{
  "norm_eps": 1e-05,
  "weight_decay": 0.05,
  "final_lr_fraction": 0.0
}
Each number is 500 + 25 x the weight over its row's rms, rounded and kept within 0 to 999. Layers, rows and columns count from 0. Numbers have three digits each. The size before them is the row's rms in percent of the matrix's.

# layer 10 MLP down, 64x256, rms 0.225, rows 0-63, columns 224-255
096:537518490504523435488498528458507520480507447505523526479524538537514538485541538491470551527508
107:513511488553517484471540529488514484457497492471486538482489489501479503504515530509517551475521
101:491499498468522483514504552502513484517547483490536506490511557534497516457506504524512490524494
104:524499520515529524503490508464526534485493545488470481504494525482511550489476505514523487511509
094:513481520477504495518501500500532550516512465524496475486530553531494489472506520472490478513493
109:502493550482536537484534532462477484508497506472455497449555500481518471500500537519482457481523
101:513512487498515491506528481462478484472500481497494546529495515488480525556486499511437535514523
111:503506517495487467501440482489499513489451527523524491459543509507516513484532512464554472476493
097:563467462436472490515489459502512520513526485491517502495510480461530502527522507507477490471486
101:471469507553491480514497489522490464525476483524525494496495525537524480478520526507512521520489
083:480459498513516494480520474501524449505450513440537477520482496495482532500479486525495530481489
095:499566491495513527499479531495490525506485557481502490501520522490525496475502478486522461506461
095:495510548547521496519495531482457551445495459524504454510505485499513482547490530550500504517465
097:563513491506507491501509494518531501518487518510513507544508530490487531497490530493524476503462
099:494489488543476537493498470482578539445487490487499496472453480506537506506553504494456508453508
097:497498482514521471504513492483423514500474533505506539484510478485475519482467541525460519433443
102:479529463520519476461505533540491503507494507514480511511458501466478485451478492500527532480534
104:509516506534500485492485541515448489533498526500503507485475498516484485535522510464480497513489
099:485460478491500452507457518515497493559510467476528489456528490509535463476530481496468515488456
109:510503478458488511478474535486522489509505450430492546487492478463521485443474503489499480478446
093:488505490498498503491516487506551500499500446500496492491521473496498516544521487525448524520494
101:491460505492501476491541461488506498537473515517540484521534490530529488478460482503496515492501
101:504506488473461472484502466501539441477478505472486527479490517515489495458484483500521460500460
102:499518517505471533500517475520542550434514527532500498497491507519474506528487474549471476536533
091:475528518520512471516466517486440497559489456494545479505456531515500442495536559535505532494483
110:449529506523463526520510504495444480537501506487502539460498503466485519529486525515536498518500
100:533484499519537544493488502517522507489479584507532475505517514513477501452534484499500548504542
098:522479488532516506451505505506514525531537514530478524457542529489518482491528519550479544525462
095:508492533473530516511484535508509510507452542454524507480525524501519465470459479512476493459466
104:507510503524493470527537553532493507502499462470500480474494497521478459446493507445501495486512
086:512489520495513521480487535558514488496508522463504510524486488489529491495550508492454502494496
094:478489493486522469460503503494509474515448526511505485514502477506506475518528512493552529511485
093:515506447509489524454530525499518477479470474477494492513522526515516496514506510461507496530462
100:518497473502501527542513476496471449509545480484489506536508463477496498481455478518501513503453
093:532493514470530502522511458487464502506555512516527509512506521511494504537488537509461503533505
111:515512494497483486491508471506522516497492464498449513469518517499537479484505536438486505489512
089:518511483519556498519506484519483481497472513505510510522509505514474495477533492501503479492521
111:505479450507434468470478517503534495494505483532494532466472478471464472495507506557513472518523
098:482466540488470520481492551482513512470517505496522485515509513506521480479471485457510509484532
098:485512498490502530499491483517500481497494495505497453517477476520475457492494479464528471477476
103:481510498468493502507474484440490536500501501465557503527514505498488509473476512506461503490542
101:482494487534478517476511484484459448497492506472474459527455498497497465515489464466528523538526
108:503511466466507574481460519525498500479533522498511512498502472483517487489568462529497478471510
099:473526493501465474481511500553507493487534532505538519414533524531503505499518522463515525545499
095:477498480511524491474543525504551540462476510484496479521501496473477492446519462514508476497528
110:513502466504522484530526438498508505511466513497506475511543521544516528534531551498528459546495
093:485505464518466495515502532509490507517514483502549449469485533504452513511508500557494543528528
102:502531480495468482510484544483470523491498529487496488500492512513523481554468520456462500508537
107:452489521554472511530472515514468486468498459518529547459508465482509500522473492555508468490516
098:492486512516505540511478476490487490502515512487524487510487508469525486482498496482439463478490
099:514481467512482475502518521475454512523514501484478538491516528484505483493491521467446451498509
103:488506434446531508506546509499509491531493492475486541506514507507543495486457511488484482481469
091:542513528484511524470469505511503512526499536470468466500513517469519487526481478500555530493499
111:465490494483527518486523491460476481571529475473485495477525523495479535503530512479477568479484
091:489486485508540483488574418517501502533500468458498547519517491489491532477460489490469495501512
106:449469479502515491446484543498494514516499526493489488500473467501509526486515494463556469493506
102:492514478478547523481514508486471478469509506481500510498519486440516488525551469470483497519456
105:496487484531477483487452503485473478538484464495476541492485498416489510517532518511474484493518
103:506446475506525484453511477451540502449537514466511481521465507491476505524511456553502501477490
104:511537498511442528527492514498489524473519534521481504517516504532546469510493508475476534525485
101:491475526503505465537513537511477499504509493485485448482513529510532511496507544526460516496518
098:451492461515482511483498475503468507525466475474457530516535512490468507512488468477521559459482
102:525468482526456478518512468503507447477514503515503449526493554492526516485536505482503499510480
088:525537518498510472465509456518528501447492512524517518514521538501514493497513524509509528506454